Weights of a small GPT-style language model, trained from scratch on English Wikipedia.
Size: width 320, MLP 1280 squared ReLU, 19.6M parameters.
Each number is 128 + 32 x the weight over its row's rms, rounded and kept within 0 to 255. Layers, rows and columns count from 0. Numbers have three digits each. The size before them is the row's rms in percent of the matrix's.

# layer 7 attention key, 320x320, rms 0.0909, rows 140-180, columns 160-239
101:097081113141157167079196085142137156187087157147123166136173117162141108106097148156112140129144148146142196104087120106124134124171123098150120172139077114136117147130140139100119137089095125125198105147171121101148163053100100097123120180
106:108089155149130124123134164108127147095207061139143119165129107120210085109130148159156163101167056141152118133103115124149132170190132099072161095159112130077105136099191167134143142143133106183143073104112181143154116146165137178076159148
099:123176166165119166122119181137124128124187064132167179128075131111137083111194140100112182158168103111071107087101156143153087112106167128107161096131202114138109078074089086135054130188117147117174096147138165141103094146148101161138118119
103:112140145117099140143158111128096073141134177093144098143135135074131148141147138181177102162154109145156148110150195154183104079174124100095165150172148115072142124080090183138148143075111165148106135085167172145175132114163204123124165110
101:141141119160143123094137163076109149119164152183129159154110098104105178160132117133111136091142154115175128177141075153077126163126110121159121100122200070115054074144130130089184176110115132112099136169128071123131129127110156071116192126
102:081140121122146101177112099156230159133079197103109168135172112147142115172096127143142141086126134133098184105104108158120153112167054190083097106111104107111126081169095106154141135137134150126121118136085063111142109108106171115113146100
103:121116095120107101122113156169077135125105056119114147149110169169171230114124107094138113145137127111116091146140191128143154152130086188176183058172131145160115115127163072047104119138163191156074139176140076162151140104097135133101131109
101:059121156067089130062115112167117119142112080075090060093072105168109175147108124146162089098132149168142124114163122090099104113109118159159144101098078135168147128135120151053112143138189110104099197110140092121141141119132059138145113126
101:152115149134116068114196129141155050159078080038130129154062176062103093099090168113130159152110143153153149139118158155147160142104141108119162065125086149096108140178157159122135119131180110155131183154107127136179128105203106055148139140
095:128139177137123156113098110143183098147103151079139179100093123153165100101128115084106171139109116086119129083118116094171116150101153107124148162136139138137147084158150062110170136180130144147141149148094115128098153091194122079106138085
103:127174141106132141141179097090119167146168107095119119149162144150086099116164108151149153170124129114086105161150159159104142233110139120146061176194171156120095133168096068038101049131151088158108107143129168189128125072125091171104109181
101:068124115114132100154168136138137149131126103122139120120144136045132118111141127138097119106171133101156179103076148134140167106178124073014159164151120167108144116098117158094153086110120089048151148063131167188211111182108133140136152118
100:057163104088049145151184174136110146116079178157087059128163106113086118116144083143142155090178084110177184080124121113091144111187127126121133063081100091040175156173121151093092107067121147098160166119144145138169102133080173101151138121
109:123180159152123119102080143160151164143063106142176148085121144185083120149116095137062187106144161140182089161131096129101134134190149125151077164106121094191194131119133109147138151122110191104097134161118154164067133127130103180105133143
090:119123143142113154139134171093132173087123127130141136171134162127149145146145129175130151120110120112137137163109179219141086094117111138107127088111175132120157162095074157118091107071123153106151132091100126168112091173138145145120072133
104:192119146127107128116122207144126078125179117055141180121185158124171086183094100120081155162136083137181103133155169082138173164153127139077149165098119138125115062113066083147097139192120161139088157162076172147107117122092116142106139156
108:102148137137151128094120133132142118096169099138184169157131135114122109156120106099054138096122142095128092092127093146159121142157098141118125176109182164150219121128048140098142143094112093119130115171107094098133090163064068097174098120
101:140135127102118097140179129156168089126131151070063094070111139148111098159158133158131170155102165098079132073125121163145181088155126148137114123169143123174128125172143131149120172113174125083100164163170117148116116136163147138103088152
100:173192146130099133087122158169113114159142155154153134055162205068182094154169115078109152103072147102127113140132187102131123141137062099185130125122120113200126123169096142128139099175142090145131107125088130117118174142175143150109118152
104:107152126166100161155066128105142056116116130134177149169104164132075090114162139156095179116070162143098047140107108131094138130122133069120142100129146106115173135133102160154145195168138168164151117117125103178115108109097117134177123115
102:116051096107158124169154111085092140226185099100138119134094073135149133104130090135075159122134068155147103134104103158146221133127090145162187136148160183161158139152131077126155109154150155149141109156152127076122147088114135138171134107
106:117161092154094046166113157125037187085143098150141108102140104136134124113100103139142120176082144052104146170151109129092135150162182153105152154149137137171059152165193108121134091203113122130163103197117082162162117103140135148135125123
103:098125079110172145128123160176122145149116129137073061132131200121151085083146137107117126155163131158109104159124138085104144209164132158130114157107050112120189079095146149058125165123141125100143117121102117125145093069140071118154145082
111:177125176096123170090180134111114080110080113183091138131084126123139080106093119078100071099148079057148097163165113127046166151088113137216117098123194157136153085172130108103092115137053060134118089215116102105103147153147143109103129104
101:109177108115129114159100185068122084118168066138148212143105154140138187145141109092119144152137125132083129172099157081138139119134171097121142161142084101129141131141120062121126100140118142114185140129111133123113180150155123072065119097
106:136109108115152121130161088128099127175131078124128143135138119155131134118083118086135094156197130135075142120170147132138138141136140189119101140095034141126125081098100046142142107105155120148124102147100082106108140094067118116120120087
101:152125097140081156095119138128124130095154183150094111165131082155136124144156130144146127096141134156207111116065136155134134089138095122075067099083121123103150095085157081139104110095133128131121134115136131105120092118149127116090123121
094:152128081070134097119101118089121126126146176110125203143129163115163156188162082138109147120062156107135127166086196064126101090085130104121180177086145110140133121166157095201140137121150170163143122114089157141103136123062116089130132103
101:167107129086120083160067107135134154207147148145090120183101166197113161113145123117139130096106149125106168126102123079117115121111112125153098160100081143167109134128141142135101130118136124125109168086105111156135091113088174038147148147
110:095150117045134134149125112102203160071095158119109122139129137135138129092088112161084107117199155058149130108155125127126185088111137162102101099090151126078134114176136121147099172128138108170155106126137138124140092133120089181089148101
097:098132107108178117150169064100188127139148113099106062075136127079101157118209114107130166121117155141116137115170121106093099118115115121154163098133164112131193177187129155134124098120160148094111118155132078119157060163124134135143162107
101:190152126130146203133136149128106073168132028130128133148087125168122142121133134118112114169142151161116133171117081102137067115091129096157087110108174153168146095116129093151155153128110101198098101120142122100131118161105119066112112082
108:198130127088144161128206140101108105157178125124098146064128153085147134097126096132107127118101107103074106137111114148094144120083124099172066120127163141156172149134115099112076179214123143123107117188141155114092100149186095161083157134
101:118149150096165093085191157126061176134218041122100142133121120172139110138136107139111129151064089121110125114118105173134147127167094102101122127159137107123125115127187120184181057170086066123181088101121186111125094108084175137100122137
099:105116118102131150177122139151152126048093158110159100121103112159118197055179049096170149151166173128122109132134095166117173093151118162141152079143059169143127142109094105057187077110138090143139117136136115117092147124091106104122126167
097:103095179169104144098147094078043143121102141120147167092084150134157143141097111161117103102147133128107082118137083158096072059099117079133080153108161136151099135126120128117064096124072150123091100122155139136153138138109146204155053113
100:096131171181119147123102145131108109202139154154166142140167128124082139143152098134112108077082139162158144094175146137142084128117195149114143141142088052087153167131140149143159091152067128170064143118108112129177113150118149137131172138
118:153172091170142080129088081106083130152094151101128180093155092146112130120080109155128149162072134093130105161063160145116149161058154098197172085124125143108111090125117177120131090105138127165126083069152110155078096132110132168102146104
115:126145105090141072199136091187132111127121195138092129156134151154157158122061121100139113176086108123130144141073118066098171123126143095116143110132165131205140121076131086097132097139145191144196123132177145168099158161137100111167087136
107:170154173137154136138117034161064114067154104125128143121110074149102117153136078114158149125166141114090114177125129209188105148169173079140078139154169149093137129170098112104139131206149087169142091148129144168104146107145074125075060084
111:074184115127107123083085139133112115139114144174094161116094097103111127090080195204095127179146179170137158089123153097174091074100195061153116106162140112189119142088152177166106151144089133055115105060105093140119120167120186112098128143
# layer 7 attention query, 320x320, rms 0.0903, rows 141-180, columns 160-239
104:142093142133149120137133184078150151108161102083130169199131143166165151112125153138129110122134152182123131143091084179126116173132138124136093136129121186072115175107193140151137215139089110124122105117128203094095115123143139077134169136
100:120045105136132150161154138142165066130158170175099086155170082079087108139144134078108141153149139140142132158168167135106105105178119159129140096065098147080114189148118118065185144157115206104109142153137137090121149133112124103118134169
102:127113111152138167143133156156125133156132136094132144164142150206070151171102132139158156109156143111168171133227148118078056179123118114135112093122096109102134136081181098173198123123107129131122130087114160122203121114117178166104122143
114:111128132120107094165145041143136153027072147099158127113086090138182084088128190130189105133118132162079172155110060128203119125147165081152164117146157113169167162123132141116182113098120081089121143099167144188104148108152132120165064135
102:116139098172107128147155061124154139149119124097132104093132114122174102102201189098140103190110154180130123103115110149184113111062117148110137087134145103125102108110152136167136197116098141132159118126113089141086147088116092142096127113
108:167157118140153178116148122081081114158135126128131136149143114146116108138072105182175148141179069109174097166105148115132134109133175039112173105090141176132056098121125102130160143111127148138185181152145073091149110117146081093149148126
104:144162098118134103105140137108091131130172081147156141079109138142104081099100115139085116128129121114111116162169120152081125162166124156172137138117203154146118100105099140118092121132100122137134109149112147126106126170146098152139108135
100:145123215105142118166085172144169124090116117107125098117181193114141116088176176170093181115093144153172093165135075141122120133071102134142115101054079074150154118101147097149142070070125178141152100087126097137108159145137106179120179112
101:213107096108161076162163088127178135054105112075097080128141134091142156132139147156120067104161109129148090130059061147157119194126121152142109127151141107127131162166148134136137102096144146138113121170116055098140131176150122101161138094
103:180093070092127111169109124101132085073154123143070179107131136174121147128124094139127191078129131114106174146159080141075173120183091150143134190092142142167138127129056130219156051117120104135122130158142129130162136149151108130135133039
110:136105102165138125164107181157061125159160124120128092148173154203168138090094110115083131089201118107134083058165160134165127149123084155146103187151112132104091152096159106164094152084167190137045071114101150173186072116094137123156123156
106:075089113134145159124117129167111142132138197124083130113134095166081130147165095151136158100111177173110138104051109144155101189173158164141080161156131136147125168110094133173093147073144097173142140114151118104167101135031166131136135136
103:151096138146157074131117130077185150120144124151134098099099053093134122130149193126092126127110065090160121158120144144140079091129169100161164122110194125176139114170139133054120132116133142167073137145166142111161185168174160139105063133
101:105186123097087093101117134120196144096090153159146099110031105183123131132140194119094146102115147181109079164163134144114060128105100130113091148139102123133136151135075110133101139124174149107173170092106151116141152103203190184125094169
103:163157145148050145142110127139138158116137151144126134122128098115152162128138123190132114096132143132152117114084129099092155097133143125158121227111110091122144098168101168172138177075114133135130111116143103106104155107085173144067118139
104:108117100120086099111107121146131183155136209127106129108100151083103147057117132142157092106114065077172129151093099154165124154184120169135145094140117134123149109140115146168144142133211157114178151075131147156201148130106150086209149168
103:169150068095225113192141087134115099133157096120099111149087150126114154102139135115166174165105167053161126210101061181154089177085092121096089109151125108090115116133126114108136190139109113181127074130111158123175155135153133121080152163
104:123185087134110144113122044070173133152155113139135116076156090094165125137088140157176134150133162168141127121090125153109201097114113164180108141080087126057116125084126171102119158152131170144088132176170053120164167098199165087132170054
101:116095139137111132107106101175119155109179199104108157101081114118140180142077154132079096180140135086103091130150127133127159153079131121116137086111104089155074148111148158099124111125048114136147156096073181168132144133152126100133143151
103:084115098128157186105106081056144153088133152114193132107113161099098075149118160090079127143148154152097130139187182109106165122146141122110168161117134146129176169116122115122167132135065101117139121141146085113149159184191145079056076167
101:144101080131028125097091168087083097155105127131129156189106138100101148095077133108174171124102120135105112095107135180122124130144099118130166083155132132150151149091124113135144109167155186127118128133088074087152173137081149087113095132
103:119109082116173131149117140156134142115111123177096109157141065141120207142179133100127165117173089147165104090130143098124109128137144157148162066142106112114077134060074130119116120149186109150128176116122095085117163072121138151146178078
108:131125112203134144159176145104116127153128184128121137128062151160150133142110053105106116067106189175138125123130099105108120142132133110086109114102139146164092112152125146124147111113173060126120197118137148122122179128156125150157088077
105:125112199138117155109101102135148167140119092113155164140097125107149099144101111076096116099063102111172097103185098040133076111070110133174111120118164150196083107090141139156124181120150105159077137119091083118117155109147116152100112130
105:111131102215144113126083131144079178129144162158104136097135127091122147192131101166098123164119141116083071113082127159102171167099117147097097163129118090104175111101166105148146109126126175142136091125083105127110079090129121093134115122
105:156161099120113113085096126159130162093138118130122147120084099144138145121108133210148145131145118145116179159096118111159127131135122129102142204107088199089146127128133135145138121142120137107133116090148151099083172130115109099124131106
095:121126151142121094206094106152154170156139128139196069101125078098138158095153150162093134140144121118116104170146157156126137075108114122136175133130115099135166123141129123137060119130155118168169115091156139104089154143160111051143181211
108:176163152137171095109054122127147119137152151139146116122121109099174076069173099118121168156151106125162093131166088131095144154130110140135109140142112145139136130105134121181111169106124165125123123150097157051196158051163097086118153160
103:087142113135230138143111130143104150147124088087114114074123110116094186136151142112142077179152145089110189139122112166167133115086148119112128128143095114186126148124132036073110156095107111128190093133103158153090091116102114169177113122
100:193140118165144134102087123135185096148100098175113131136178117109100207082130125153116129159124166100113146081060113121079176172193160163121124128102078141164105156112097089168088121131107090122188156161108189084105145134124153131082090170
100:103181105110177148180131092119149090130173108103134099186117165136097113101189104111084081117104133118133131124088172162124168110112125143142138110158152144128102164141090108167083160183158210178162145137177118140093149128122119159096089166
107:214103080100054116106122129151076138098183157136142087165108186147119109138118078137154121073121169170106120187153049140107082138110071103197129151134089117173149128103117117091168114152105150134118144126111150168102158114166136063127050142
096:162115113140125121108162188134146098133185120142168113164164129122153154144136182127113188162195138144087173133151159129062117125127090099081159091121186097179181167156177185086109149087126060091063167196136138129130119141115134094094180133
111:106130171144097120118134124175087132122132121180060102138129128096195087171098117110129097134127142092120085045069109147147174129136104063152144077117090107116134124115079153104101162129128110112041139150136107089126145151173106120137113121
101:091126114103145090116151107068160154151111128091149099117080124152145085134123122156097146117136145094120114183126148083090122178145141144151142176156090076151132107165141106144120155092138102109161138060123133144092078149125145110121092095
101:113150047187118128139149115156097164113117195115110126095112085100110137182088167109159172121141144165165096146190104141149107119166103098173191067146157108131115095125177148160147137120143181085180169142131160112181087145148159126089120097
105:190195155114175129086105107147130125146146142152091123148131143148100093103143106089158092149105115151151119143085119145121151135213124092124106141139141113119116114113104053125134148174095067172135151149208086173107116153123187096153093134
105:117168106119111042154140097142079150097143129147099110065076082163121156075127168150075087129107159111138108127152125128053163110134148123097122083146153133186127103146203152092107139130136117073147126159112135068112169107211094127116121180
105:135130131153165188115115191082102079115146083150148117140109166089115165121118152158126136147110154177101131135139109090156040087080106120130172170082110171142070068152135111154135138110184128148130087147142139209179106109185152100135126091
095:118101081120139139113247125091100137131139123146192136207141099134134135133141183143165076055156112159151145119131168129115061151109084115064156148061087130137158107139151127118210143107069078082139153088144113102136104128108172073136153164